Each number is 128 + 24 x the weight over its row's rms, rounded and kept within 0 to 255. Layers, rows and columns count from 0. Numbers have three digits each. The size before them is the row's rms in percent of the matrix's.

# down: layer 3 MLP down (transposed), 2048x512, rms 0.037, rows 2-101, columns 128-191
# up: layer 3 MLP up, 2048x512, rms 0.037, rows 3-102, columns 128-191
down2 105:118133140123138175156141142125118121080126131146120122097120213087146137106132151103136143099181162089140123149096123098106128138114115115147135168151149116148142074070128055147141126176149153
up3 100:118112155069115169100123129136152137169141124138134108143121163095146102144092095093122124170138147127124079126170156128151099132093148133093166123164157149110081128112133109160083116083132131
down3 102:124100134136107123124137135110144120105134068148131163106137115114150139100126115148128088134085130114128109154143078119097097117143142117147116135090134135164093106129150122136073121150180106
up4 103:083084132113118158122153113136142134128148112107094126172115109146113156125132086142096084142129146128104113104131144096141106152109146153159159087123118159148085134129127076154149135170144106
down4 101:137143116153069137151130141135154095096130139121163180145118122161157156110098110115128150153153147132118126099155126096141158105123081146142129114158111134148134137107139105124148124121118115
up5 096:087119127125137157104150118111132116105103143081113129166151098115125168108119122174158131124128134112143089124163095097130102110119129105150113085113146160137118122173161111138081111144148137
down5 095:115131111126129059130160124143146102129120127070165157125127129190158120105198125108125151151118114105114106124125141096149160100165139167139162132116108167115136123085160141141151121144114142
up6 097:151157123110127132080057099128113130116098098092184104139121073131164123130127154122117127132138141119175121103121179164150110129112125100114110139123106112119112160128100143127153106142155141
down6 097:137151142119157113117126114057136095120130151119131087104150135113102082088111152159129152176145151151126126135094119135135140143120149128135127088134141113129103114124135211148111115110112167
up7 106:144101122108128117099156149152139127108085084135111104157124113164140113110130137121161135106103102168130153072122121160145159097127119176113106171130136120179095128145108144119106133120117153
down7 112:147137143153118101091141129118162123117136130125110160132078112154122115134111075118148156080114119118138122127161089136142154103125146170087098141148150127134085147114100125122131153069163113
up8 098:165132088135124162189144119065087118116080147140136129110105130155151155108107154095127121097137164139109115137094185142122106143155112088103104173148095115136116161128148111130133100103122100
down8 093:105180157138123113108139124174154123133146166095134089146127090096169096119153135129148118155078146119152117131096160121107142156125093138151103080080121114124087111147122182124114144137125074
up9 099:146145104176134119117135091126157134160170108153141127118104147111137152093110125124109142115137106144068127138181114147133153106126109105130178146087099139134107155163137134172145146160141135
down9 097:117106132127115114165126117142113075158144114170135109161126106095094144161098123159156138120073148120180148081120122118132105159125174133111152159118135123083114139131128179088133136134117130
up10 094:129137088136094134094121131061115150131074137116124126106113137136156121109108132073141147121137114180103146168098119083138148105133137124133143140115079150130149152145098156117082113127122132
down10 089:111167132144152152143099138129110123128105068114121119146092137099131138156184123155118092156107140080080090125118114141111156078086146103126140140117155137117107142105113126086132138106125148
up11 101:118067105128110160129135119099113126121107087124076139123129125113137114129110143112141129111097109158153136108136123172116113186133104148137143092152164098139110099106171148157121127141159173
down11 101:111125101136136094157173116115117148153109127112150101157129103166066140114112166160103136122147120148116136116123083104143105163126112127154117150145138140095134116114138127127100144119126171
up12 107:098148138169137137075154147130110123078160140103171103078147089100136145141144126138140126154100112148124116115150140142142166092137111077144192144130168136108094123123181143127105130125141137
down12 111:122157149146174177159125070139145088112129085134154175161161124090134159127090107124141126138142172156117154114138117115140104132145126106094118129077128143111082130116123137154082133133158162
up13 106:112152175147150140152122115089097128100194122115129133116096130127129112091088085166162098128142120151133146123114119150112161101143143132122123131123087072110129120100085125104094158120177171
down13 113:162142136148102121135132173103127152136134137136094122087139163132168134154091133081168144120108117135117093162133091189077148194126118142142142141154133118123089136137107111167106148119143141
up14 005:119120129109080140157139121082113147112167138093112147111128122126125141101090141132123131147098114135145179115147088111164109140125137130149129148132117108139121137125144125152152150154130115
down14 005:135115123151112140103134097150138123147146089079135121160115172129125129090152130119123087074098082138100119108119095136117105117138115111142133094156122153108173081150135101108111121123138100
up15 091:088122150092127119152129126169114146126132137122159164101114128105106122129134156090126141135105150119174173133114150155123122114131135133123146126132078100150156166079127154084105105136158162
down15 084:109171149161150128078128122137167148150122128144109144167157123150106094103139137160128116131173141125123150091155124089108141123124103124156096114141133141103132122095158126154088137126097151
up16 099:107128113096161145116166152114110091102120099151140186158095089081118145149115095096118172148145106131164157125157153115136158116118153137129128125109084138131133147073131152151144132190100152
down16 095:122111117109136110121113115193128121103164140098143102130143134123110138096157087107123171153104152089110122175092112107125082146118158133125112153103129068093144123092144167130116136129128108
up17 102:083155168122101119146130143137138170091134130132156073152167143096155128149097096134079151139128110111141083131151152119118137140124110088149117101126101124103167112061118121067095069102094127
down17 108:110122167130136149109121140119099073164149118122127142139140109148099127105115182172108128132121154141083155139117107095130090154167105131112142124098161122078161154128138090110126120120143093
up18 101:130126085162101142085114114146113131126117111121148128144111126122125130129086110158148162117160142125087122135131157093143129140118188087119094095134124127129122106127113161113126109162136112
down18 103:112135144152123146125147086131120108122175105126124113110147109114163175121148143146121166121151124111138108138154107146133099127127162136137121090170127115065176146152096150145122108094163134
up19 101:154138128140151152109154129128117129111133090107131108118088140143203113108109131159129096146097109081129153104137115135152092138108123167142145158131128126130154123142142140127144116119129074
down19 095:103090094176134137118140099114128149145124144128111098110088107179142166122147132142088132108115146150109107123125081102122075141089153148109133154125106120131095137127084093129141177124127126
up20 096:116098148100107078133077110174136065124169141129147108134093126144119103129132123094133140115129075141120114157157098115121102077159098134100135167122123146115093114094106127119147114124102124
down20 099:149135143103137166135123100154182120094109153128089160135119124134101159136149077142144140135123121165149093074105112140105135146101139125129127119146101149137118129158119158134134135106164078
up21 106:106111108105136141075096175170151072160147162113094105146102108087114183172110115156117134107121139109164099154125147088148111092115104099134135093117150124099154142123164120183121107072126128
down21 110:108137177115135108119175084102105140146110126109129114102139132131128134097148098133139140165122153075128144137137095131101125123087143113154155159106161156122150121116153067132135149139111125
up22 092:149127117128135116102095099114130157156122157124122121113170155129153117120124173105099090121142213115113104123138132154137082128169142081158157153095142126127086119133142140118120100111178156
down22 083:093063154143117167134150156148125108137145116138113143104118079112082131131157106192152125109094102162117117126105119121138113162129141124124091103138148110126123139124105119153133139160100126
up23 103:122103132123111094142132137144153120132107130117144124138146194151102136164124110088128141134143122132110116124135100152139122076115110106139120129107149115148168136113138107169114125145105132
down23 107:172134153133144165124121077110136138093143175132118134166141090141146100154121106124137112124089140137209122155143101124138180168122114051157123114130135124100151133119120131120089098113113138
up24 103:126134171123115146131150142174127131140135146101131142157146117163130151118127107096135126096117097115143106132104141107108112111143069121105112128135126141143146152088146114098124150137150131
down24 106:177140142098158149112130103091150088142153135155139130151184089178122130101139152092110124122129100160134125124153155083109140141138100159082110094162139117102165090111151115113167094163140089
up25 107:160114144148101156154141097118143123137107103105138162106127119126109167087153084127143111092117122178134128169119159147137113126150135094091110155127166110145107130131141115164133096102100118
down25 116:139108119122130125098124158155129154173137166133149120125081168123151121088161136158105172096150108114140104113142176114152105099118131173129104147099144147151118115094100078110110145160137137
up26 098:135102142141149149147175153120099106112108144094149130149132139116121122120102161129115144174097106124129093106129159106119145126153113181118099107089159155149115128119144141152095137051124157
down26 095:105137089105142179123181123207104137114141175152158127142147133109110120120126151137196129112118135102122112087118163128107138122163118172128096136095141149134129162089120167120095133116123156
up27 095:132123128118131124125124136143115144122130122097153123127155155129129126142169151140118112070118124131123137136145099109131136156131098104129096112144123111108110174141147132101124152140121100
down27 094:111100143151124104095124151132129142165142121139142068067117163164111121147102148131125122123091133169185087110147127144122137123117146102148104130125167125147146074126141108127166104165130131
up28 101:088102115136167124110130139069139133151152111140142118171174127093110110188105127123103130107163158153128106127132107124161148111137096144140211136093131131105099126102157113145144155139151104
down28 105:182149121121145107144147141146127151135081100102138135121095120151126133099110125108124134116116079111119101119088121094122101130115120134118126114181125150156151111146096145085091159160163170
up29 098:145144065126122123055136137124132129105093076134129135130146121115133107129100092113117127128112123104103116158150137108132108142121113112162137154171140120140113115114113159108088116150158086
down29 098:107148118149159120101127158145108107179097138114105142147142154167141110129131103144127114117139133132116128098136150156137130077125094125128113130103130119104150106098116127161147118112139157
up30 103:174122126137133162143147138087143139101121137163140100197109142102141135126110154178135155149146116137105132139140115139105101088122131142125124120119123126134102109109155117121098124098111105
down30 096:102132119139103127107121129129167110151147115103122153124114099135151072114149125064094122112155166138130108084131127120144137134131127133106154104116120143106098132113114121112140101107156084
up31 097:130127143092089183107118130119106134103168176131151096108135062098144155127109138130152106150109116102110148128128121137130184087144187161132147105112124169112133131115115119118201115126129133
down31 098:144097152123127110111126153124117154112118134094113144079109135087126127125140137093125147180125129147158137127126136119162097122106105143086081142137126131120154084090143115126129106153117172
up32 095:118113125125172144099170097115091119088149085146132125114141145095145071114106120109122176160155176134116139109117151090145085124170103127132141078118082138157122164131160134096140151113122166
down32 098:137102133132080113116129142164086152137079147092113137098146136144119145088172130171109094118169121103093114105121167109136147127204123134099102093183097088150116136139130149105106167110094146
up33 095:069093172168157129134117087116111111122154090106135084090102108130130177081142125099167107123138138119135120124122081134114131090128180054179116118118121133138126142114149102155138088090100119
down33 091:125117140139135116125160126113114131119109142131100177141081113160130106166124131080124132138150124125122109096148114143160145096158162139162098156119117149146116113127191166108128115131142155
up34 098:136111131156129110092131140156122154153106104102128128178090147132138101150098099101099139113120125090135158167173070094126098158124068113130116137127155144111175103135147134080126121127152094
down34 098:048109102118104156137168187104118163166100095131109154135131102146149113122130134135124102153160144164136118134086124109106124143145165141121143106156094152130147136098081097146088162124091112
up35 099:133150126090185127144147120116103179151076111128074090164109132167127112129119140115154156126130099141157156194136152136096130116111133137125077122125114169118101127128128164133140093117139123
down35 092:162147125134127102121112132139136089164135143121148162132135176157148118131177099092115128137132152105097109115115106146082129113114118167110081158139138111139100146106134111154133149131113149
up36 091:122120124147141093120146112110118112178126121104128093145113088143143161141125120139086106132149131159146129109122138120114134140164163111127128135149114152129102120102138150144097108184099114
down36 087:098145134146129140167108108133098154090116119140105165152158153113138120151154086122128179111120095111137132131111106146121084112083123125141161114140113154154117114098114123130152136115145133
up37 097:146152119130129091102097130157100118066115111133158099126109157112104139120097105108148090154109163149085098155126141160093145132145106117141120129113105155122094145139155104136115140150116091
down37 101:141150133123148116139121154162143146141126122153132145146117134126126096129160118137106178090110154114121139163136121149160138116128141140130123108146114136128112142137115139110186109161123156
up38 104:087144134115132163140092182134151134131103148153119133135134146127121111110104146130150124139153093149125116148157144098122082142135168091136175149115116129121093106097175141152144127135115120
down38 117:150126106113129087129152164117130114131126143182153097123138127122105160104183127125127080114115142102145137158125174134109129150095114174100175099124144110118159097117136086129040128132139135
up39 099:138132114101118132121114105097121157171122152147150121154139158099101189177131137070146131115165124100153149135153128168167132147105141152110132113137099140125124122123151154202168146107115147
down39 099:108117147135131167119123138122110097169139183141103091120150109163163053169080128160145125108134165148163124148130115127137122145142151117120094143100090141141119158141119138132120117147165135
up40 101:185116155133122121105147100112144128110113102198130139130157102080154102134143140125164113151173141077126153136167130081140144139138084146130125130116146082126164153174134129157096147122121080
down40 100:146123113127087098106105145140143104148110125094154119173134116137128174152113136118122115144162162200129117100117141149197147102148121155161103127105110119094145147158160117117115149140147131
up41 100:156103152120183130143130136076143111150133120115136125063140153139118110113134066112128101127130106160130101133144108139156108113125151138140113131080138129103150103112173123157131108115144127
down41 099:137168156106128110115118153100118106130173090105110165115123097133121109190134157171143127166117124085091066124112143136133140146132128148106176163118151098127124108097113115169144157130101132
up42 102:130084132074127171098124159127123111133149159147125135149152114110185105102127107118121113139093111099105104102137133144146176140168109103156129105105095126108081117157078136126144081129112130
down42 108:142148123121122117087147135044137085139158169152193134078139132133142172132131168113116098084156109138090099125135112113157137068122126115124081103158140174119109145105108106188128154114116131
up43 098:119152146144120122106172103051097108126103155123093095132106160136134145161112123135098156114130156166110103173124127076164114129098155146092129086132145151144092094136144157109114121153111149
down43 101:084126151054148092073109110096137103099107120122132178120133104128123105102134153150127119132117125141127178145138084131079172114116109100136157105125161163125186100133132165127171140112118127
up44 105:119146106145174141124112158139123137115127101156167143126111117119132116113100152196149179153102079127090111096142153085125150131161140137148125141129099107151141104140164159147103175145162124
down44 109:092086121157126109102113144120129151141121124134165090128146178175144129110155166117128106119121152158130115130117106167147098078079115120125155108126134130094122164118139150074126118137074153
up45 093:128160131141148123110139084129107159110132142111095099117104124118178128177108115150187112147142159156112115160098150155166156152130110103122128111083141129141084147157153129167091118128067119
down45 098:128145168173129144101164124133090105074118127151073108137147138105142103152159118132142134069077137106096109130137125122098114154146169140132106134143150111138113131138127121117146110157177139
up46 095:122096134096114144167093142095129116125110111106128121105160208165184140130129112140145118079133125129078133161144144112084112158096112111151114118146161092119098164104151067134123125136097141
down46 094:155157124137133085102160139116110162098138144100125140138136080149056138134174157113083133143110148106164148125118140135121100121130176119149093106137106116102105139116118088149135122137118106
up47 105:151169096119100131143175145122121136126121138171103173134140144103111163134134115136120098072134110118142138124112136138156162118124120110150115132134156153092109125143132117119132107116088084
down47 102:102111112146145128167145122119120111136153160124115128114170089111153147132160095130159129137164152177145092133127113133108132112095145134141124078109121167111121139132106133083116129145125099
up48 094:103162106153125101145130112117152113121132144152095141140134096134120167097124167138105097112159154095129119139136155138140074132111134145086186181102106133107114142121130171123131131127103104
down48 089:120088162110134133101125153112092127096103184107143129144126157122059121155128096154150132158104108136122140131087108117120154086165108128110091105118149120180135102112110112078077111113121144
up49 093:137117106161143133081120107122094155127092117156068140072102121131104120087131127164149121118130126122101095119166101152098131114137102099120095102092106149103124105131139108171100154119090163
down49 089:097120123104142136130192130139121124113109142133106128178129087137147110165156146132116126128160152101165103144082083116120133135082102127126138096144186109136150120145173133121139154097152161
up50 105:119135126115143110140154108114065110142106138101125117117126130101169142155121084168109106110110160143101166117141140142092125137155163126160149103110127153121150155126107116113133144157131138
down50 106:140148086099110174119123115157159116116168101142161098135100166089090133143135131116146147147116092133138101153108140130124163130086100108106058152107117167140130128130095139069161066139113143
up51 092:152113101114101131060110151168136080131093155140122149172133039120129156083134138133159121144124125120128117119148120143088116113174137089157095142112109141111118122136150083163096130128120124
down51 086:109169144140129115148116120117162116148149115103144105086134129148133112179161110113105122130123123110117154100110110118151121145117114150123146094137126126129093150090115134131146133151150104
up52 103:136124099120162118101084147129060097113153147145153144147135103145143164126098151119099146135133161098131128086099152124102084111126112153103156096149121116116117156174161115198162098136141118
down52 101:155107153120150154164138142121082082132130115097107117087122092177138127133140145163093121066150141116110131127118092143158130102169143119167082114144115147113112123124109168078161076119109131
up53 090:128104147127119174112124118092131144143114132115121136163137122106132147111141111141105157105125132090104124132104152130102113141123131123135104083128177129100122122142102099124093140144150111
down53 089:142132128155126109136128118137132125142109164109136124144129108109128130123124121163150105141160116130116126171129130111107137115094151141129171139111123179103110159160127089120158088087126133
up54 105:172129111108122088150126092104089113092115101173136124129177132176112131117115106149134108102129120178148166135129158136129141148153115097122158115110121093166121133145115093105142145130135070
down54 110:149158109124107095117131092141190134112094142137103101121186120108132178090123125141118156145152182117120125122150101106166135144124123171149136105094117112178133091121140097083100117147151125
up55 121:131116112144088147151122146107124120108147141123117117132150114108163119141132130120126170138148099121139120134157109122138121134094129132123094154085081092147110097160139124130147103085141104
down55 113:123149111213105110089146103100175112105133110089096143136134137093124156114172148134154145128102117137082101141120139088124157185138098132101148143121129123107124133116166142119124115120130174
up56 108:141143134138101129149117115119098135135151127166105122122091101153127110129113098139109104161125109127107162132143135157104142169172142192113129131144073100133133106103152148148138102185128142
down56 103:176162126135125137093147175163142099143092143158098139148104137099165131142114161090168096101136131171140128180105099135124117132087107110130128144102136160101157173099189146138126133123129122
up57 096:089145121142106092146146083128080165126112136125141085131089157126123112100130085140150120115127083173162118124111092127112129134139106141215126140123129157114130126132104088134129136146150094
down57 095:122175129115153127083157107153145100117110153142108170096130109156091139136150140130083137169099146120164144111143133125113111146094133136102114154178107172166139124107134083105121156126139143
up58 098:094096151144141147121141148123138139147151125114113115072117129127129137117111129112155101080115155174151143093125124122106109105130137132142134100135129151140119084135125111122112161127112165
down58 106:140124096073135083166121126113137140103159095134110108126146121104104126120084154111101110084162186066090126139144095147150086119140128146137138093116139094182105122116137124123141102083112126
up59 096:097156140160125136147087168043162124134139157132087165114141108110124118117104110114172139132129116133140131140140153163115106098157125127150138158099155150131148109114147121151140086131126093
down59 098:099161146146128137092169116153148121167095163145149157138132101171136117119185130122137125083123172092130131118105066119134172121138143117127127116124115111146091130150127143095174128099142086
up60 096:162086123155150096185080133154164094138142136127106082091165099115139114142126090115094115158104140111094144136104144130097132163111158139124098159145097094115143145158107134125152126105111098
down60 094:120149090108135153106136146144095136107135119144172117136114129172129135128105140096194104148106123114151076098146146115159126162137164138050134115081062159091141118122144154111111142141105132
up61 104:103106139137120117111122149170135106151115123106122147058138130097157126111122156112120124095076104089130149148110157148119138148162116070137082120144136130129130090133137113104137099143159134
down61 109:125127119145106113078135150131102128150130110185169089117112137114099161138123162136127128176144125127135077135108125120151098116144185130150098077120153128127166134110139130157166109129129134
up62 094:109151166177102090122190135094177164156129146117118114145156097115132099131106129135097116150117079132135125162096094154137158125161079070132114115130159135145114143173124098159109144112173081
down62 097:156098129095130123140132109157124143131136144129152170125118145109123095163136108170118128138124150162147120130118097152124150194137147155125138149144125073127100135131090164152100183102116116
up63 099:136157111114125110123079082112077144082138172180133099164145122128167144079134125172163154147098147099140125121183114143113077091138115144103102145116168156123091130127142099117102097128158107
down63 089:140114134147104114163165152114124118103117097170120122141110141137101139126118099092128125115153119159117129168127133188132097098112102122133098120116141135143161115183115149146145123095160152
up64 103:181148066117104161156158093128142158149139133130122162110128132136145130110120099141097100104152103138124149150088152138129165099119157111128155121119181095145107138129120091146124120121131062
down64 103:117129122151113136139096103117128156108105166122117121119186138115157169094109136153141132170141172135102134139122086149092146114146113125135131124085121159142172115144155097130087145134124098
up65 099:095117174117162163092129139132103096135158140126113132105144145086100150150096159149111094112146130122128120138115151105113141108157140117106084174137098066129089133110122128091161103161120116
down65 097:152138121146088130105111131106107140158118103138140133133148158144118161140116139141135104138157097134134142101126171110108191134116086165142122125130086093117103097113112131180067157159136163
up66 097:169145156151131109123109147142117116156087141126142140128180139113149128097110078129119163117121147153146120131123116112126116165111112126102144142123084157148151145082138110119158145093136157
down66 101:154121156134088144110139144095103104103156125166159144103124119165106091081090111114113145155127136138119142135135139124136117102175127159134138155108105069127137125127147142106092156180158137
up67 103:124164153102111082106130133118129122106115132178142112115122137121107118140112139157138129109100147107142108152129122166153111124114113095149107142118133152111114104186127141119142130107156110
down67 109:129135130109146108117106124128124130141113150081153170096112178097134117166136159095126064101165147117114167161183142095152132138103114127164139139139117113130111084096102102127139157127114140
up68 106:112128131109075148103136107127168136130143131122117154122131131055165109132134088128114151154106073097126123130125121136139126132117131131096137167117101114125140131139105108144116149133144155
down68 120:082136121145093089166161149139090105106088101117108128120122099099132113123126111109140117126124138096185104108103129131105097099085128116119109106191131127096157174115118124139141127139122182
up69 097:153066103142122116099118100118128098126165119057123134098131128171164124129135143118168109126095112114085167097137154148104056126146128114119124145101134203146108125151123096187111080147091144
down69 093:139216099130159091139161123128136130102139106112119125134106119143158145141133130142115146131112132096153104140120088078131098126132161101116105113131112087119106153150105131075098130112145107
up70 093:150141106109165150170114114127136146173106165155134144144127104168150104120093092150084145084083119145089138129161180179127103124124137210120093130132126088130107132070137133166104130088117142
down70 090:109159137103116153125129097165140131114139095138096124135098112132129144162107163099156113130100118092177109143127092133099116148163146144163152144128157096104126084151120130162149092106160079
up71 097:127111150128128138163140168142146139186120145148141114106134134132159145157133174122126122126114162125097164098157144119150175133118140187105118182103138145102130105119113098163133141141064091
down71 098:091149152134091128113123159161176125130111096174145123135167143135100166182137147164124158159134136128124157144117099115111146165113117148168132143152090126104130137133144098100135111145168128
up72 102:129132138132136143148101171120082120117131128122108127107097054142121107135076143131136127133169111146127076124113155135088110111103143157152138136122134113127139115119114126147141122147171121
down72 096:144096109141081147164141106110137152130150104128129113129105131152147120152098117141132134167126126137167128098132093130118114163112147128158164112117138129111095142136104097173132154154135125
up73 098:147154148170118146112161133113103110151135141114128162107140137119141131120125168160130118154060119105118153093065131145143133127106157142145128110108126128137171126154120115134116152147163128
down73 097:123135148184118143137144100120089168112087130143136120077141121124146096034141119147127162087116093158134126118126157167158158105166119165132127131130101132115112162130143129097110103097126144
up74 095:158149125084138112101123127135122135076116138098162149129195104123125118051148137130136117094110129174147098150137086114160099105130120154119102125124147102128114121162098165151152082135167136
down74 093:128151110119163148126132116121121089100146137144144164127102089137139110115133149202129154155129119118127122087136148091140093126143095171158109124171123132105124144133080155169160125120142118
up75 097:090151137121110110178125105144182116130143141144129120104139168152090152113149142109129139114122117138137108161199098112126109110098124151126091148105160162153121112100145136140088141119109135
down75 099:156090153095163110101110114148112119194132124096107174137110111163129148149113095071156106117103107105124133124135092143150093109108123145138123166153093187138150138109149123119130113133115163
up76 106:115165123080110112111099118130174124135155116081135164152133167136100129141103143155152163146107136152125120167124116118161181125126158125112048096135179110141123108106141107124103107130124136
down76 116:106111101123113172156124179132106126122124132119138131098166113129132154157145112099107149112116120119120109097143151128160082111150105129153157143136120106123117106103169127121135103110125124
up77 098:111107096116119143136110125069169129143092141152120203123126155108120126165131116159127129133132143144138119156123097128130147131141141094166111188116116117133134126141157120164176073150141152
down77 101:156154113144127120109121174136132131134150123114139104104148087141090125106118149144151141133173113096109121117105143172140134122116077133127130146151101120130143092139126141108154139143127143
up78 108:130130137114153121122154132165091108129157145181158167125107119143111153127119124146125137123139115123186102164090144113151154156188111130138135140123128116131106125106137144088123143131122143
down78 104:131128110165160125120113112129146141155131126126127146146137120148145118145117116129144121096075134109108093117111137108083160126160138121152147169094136131123128139150127132140179166096120147
up79 095:114151158143139127136122151097134161118135125129114118172170123116117110115107108101152106125158136118152078131126146132074141115119129096126148137179146096114087149135131104108102175101104105
down79 094:176142122108149120136107082145137078125140115140150151113102111134158168141128121109125196146144115132127173099125106147153120155141119129087094138110163134116153085081162131138130158163156144
up80 103:125157162112163134107124068130154133141154134123138143140126102185105125134106152090084111139116160159160125151126129130150086132151147125135192173127126112124122150109113107159129140138136104
down80 104:144099132161116086135123117162108140078115124124092104117174134127104165115145105143138146128120093116120104121168105149104190092091118112151178125152123132144139143135146158135102159160124126
up81 104:172142095118146139121091157148101172108136151130128153116130141121130086114112139137091143124138154119175117132141119094150114149172145161148145132095075127146129150137152136110126147145131126
down81 081:129108084128112122140147139167155101082120111126101114140122150144103130123202130145073162112119135152173116119144120122153131076124108159123122142156134145134145151128150095147132118152124112
up82 096:125160119106139161156118100125143106136145132121134124108079093103108166129101133121123142118161126154153143105138113163091132119108148147178105130162105147117102161130127154159137110120137138
down82 096:106105170130179118147110162148092167097132121132147105124088166174154135113111127134122161128075130133139104130111060098143127136122154107091104124105154149125145128138097156108115180133159130
up83 102:134173150150152096113118124124115126134115109116076131137158135116156156113120121113125109159133111102144121146162141119169129101092133098129098150127078166080163121127126169157146157152119128
down83 102:085141117122133114131142133112114104142149119145153122122134099119125101058139153142136145089131109094096125133125147148176128171135089148141155123113145115103116125110136142123130109117153150
up84 097:161117149114156134085096145131143139100111134130147103083172154150114133151153131102084102126134137137187138153127111139112128112172087174135152169100117095120172145103092103144084169109121128
down84 095:123146176108128094159151144072128098084099114114106116136101098122138123151131162107133113101118157108094104124151119113090148151135103141114135148102144134141127114149172115129150173179083155
up85 103:119160134125114144077123188116106130117091141108076136121070097146102107065127114101128118108157068132126117118158162155152122122109125101131106154125113145124143145098146147133135109110155133
down85 104:121139118185151097132128119119127113133093185120150148151116141112101139140120122099085181136143140140180109151137102137114137110120148133119150148108139109101122131114144117109110169106113120
up86 091:149085156168163129136083134119116095104142116171116140136127135094110135118143098143184107093186153120133147154150135104100154147117134142124101132150150141103093171084122173137153127155134130
down86 089:104137098141099126165155135109091140122122101139155180133143167116187138147098123124126157088087111098157127136135124104137136136140090151155110131178125164117103112117110113128127106113095164
up87 106:119136163096125081104086186104087157111143123152139166147116116119141120148110148121066139145143149150127117140129156101116091122114134093200124133129158142119128159107191092125163119132097075
down87 117:141115107129158087129129091128082159147138147120116107114176101099114158108118103101110159147131098143162152149134060103156121141143142102124147120158163160136117130109150122113101123137112130
up88 106:138133107079120099110099123134155131113152167112128104148136161085163149137132145137151135096158112130123147124144104117109122131147139157160115133168146174142133116146152150136135110086134160
down88 109:108133110104126150106145148136157121130167130136129165123149155095111155097094147144162128140127121133150112132142182119113105092123132129155145112143126086120123146152113128122147093118132095
up89 106:121102113108111127150174103111113139113092153115117121053107142130131136124122132103115131153132135138164157170129096105118150122114134110106111137129126142133135096168135109156130136123160162
down89 099:168125128152117121141107159129124140101140125092146052124164136134110128148127124100137142122142109119127102096110127126129130159149147145134130081140139100090120140111138145125127094123132138
up90 095:109162129111111133092104125133131136152113123128129110143146135150146141087125135126145137097125109167128157151164143132157163133123134102146115156156130163119143141154143112093142104145115138
down90 095:116167101158157149143125077122122110123156117177083121142120129152098095086137091122125148131141141118151142138116082079113121147099145152138145116106140120127095165104142152139139107175108082
up91 095:149130142137105137088130096158143135139115125132078114143115140186129155074147132138122107141106109106120154107164136119136104079124129140130129123139157121125132136118110134130135114139136121
down91 090:135118132129099115137102128169114141139120127095134143151089129120123127130111105082094149080134131135135125115117123154096135169154104112109127084111111156133129129099151162134182152135141102
up92 110:101154150120125142127130119142107131128138157141129087146126165110131145130132176141092141164107103113130092155166124125151104098145140101189144132131154140133133070102133140108146141132124167
down92 115:123144123141146148166133118107165106130144114163126164162125124120140130137137153125164170135093139146098126103144127143133113154100105108172155131114155133137112131097152189174124152158199096
up93 101:126098150141121112143152153137110149133126121159173171133138102072128155136091078113128125150134151129137116091107125132126149153121112146151139138149130154102114114150153073105124097126107132
down93 104:140133117143171109107143154129157147110177098121143126116138139150138137133150185143122104152111151162146107086108152134176095110120145127177138106159116154091159091114151120112131159111132153
up94 091:171095134063134123083120147093136148130127134159073100082109090124132142131077118119122122095113143127088121160182125120170097161125132150079127141115143119082167110145131194116130154138125090
down94 091:137131123160095117159138143137110165094114074106138109162140113111132148116154163122154153153152099137173139125120113123104105134167120117132126127146173140139117104084103123158123104098133153
up95 099:115174131156148118111167125121101183124117155096113102140180145117169136168119089112132094118108150123125100169112150154114154111192152106119112148102138145130144102150108135156092115162141125
down95 094:148138100134129164145121128147153090126124111139072112103126092163109131132169053107157176139098203121125126096084119143133141122112169152078146102125101128112118147137112095169134146151149149
up96 265:156140125133179135114111148101120133152135150103139137130145116111109132119134163127139126126107108127106136106124120082119129109115170079134161116128110139129146151102138130121084129162142178
down96 105:137121095140127130126129128108112132139120125122140108097120110099144140150151155126089094133170137138120129144113143102128136155147128069136135144115091114106148121113115132104111150162107178
up97 092:102092138124161111143118097131122074138126098139105122146136105114158146177127140142121111126119145135124140141133150063122106088137101131154169130146138151180159146125148133139118102145127135
down97 082:132158108106129133071137155108097166137125126108135125093071140147130123113154121101118153147085137148140158101112139152146136130097121126137103112092105110143147097104122123122128121130114105
up98 104:130117121048149192107090127162114143107095140130127102144147141109111148130127106144120158104104168120097140107132113126103097155092124120111100148105120134143119110129099094118150152125138094
down98 100:105077118143137129119077140159112155091137136101119090125132178135122127138079127120121086152087153108106120130125121130117093141138116105137138178118103121130129111185127146159167148092069168
up99 103:137148104137137117121152142098155094161122096112154121163100131157131141142149146123112142107123108129122111121105121110131106134144133148154108135111169076121113153108113135124133143147145099
down99 099:103147120142097145112117141122132144128175148111158133122151129138164168155138074112130137174168155115123146117155160103155126092102148152136078124126131080127128154110096145143132154173163139
up100 101:127062109112132179162096056149138145103130105126159145121140141093110169126093121107128082127134109169116104098089183091095123113097128129118176095132133121083091135125094154135133152124166137
down100 102:135138115119122102123111114082147101109139153129147158156100193117133113094109098120159149161152094083146132121137134126105103135106146118143145132132154132122164123137101095155110135099121130
up101 095:126113123106159117158122157141112154144164106167057126131135100093115145107131141081149097149160120115119131156107155131112127166141132145121112131160153121130140150120147145113190137129089150
down101 093:158142169132158137093170127113128109064065106131113147162112115116101155155095132125095109140132150120111093154151135102168161143117167095099094125128142162129089130143133128113108116141131100
up102 106:113162102132126202139143106162131119141122108162124126160156116083149145162097097139135104125095129128147155124109156099151137113097101122118160133114145140179073094207152112101164126126136113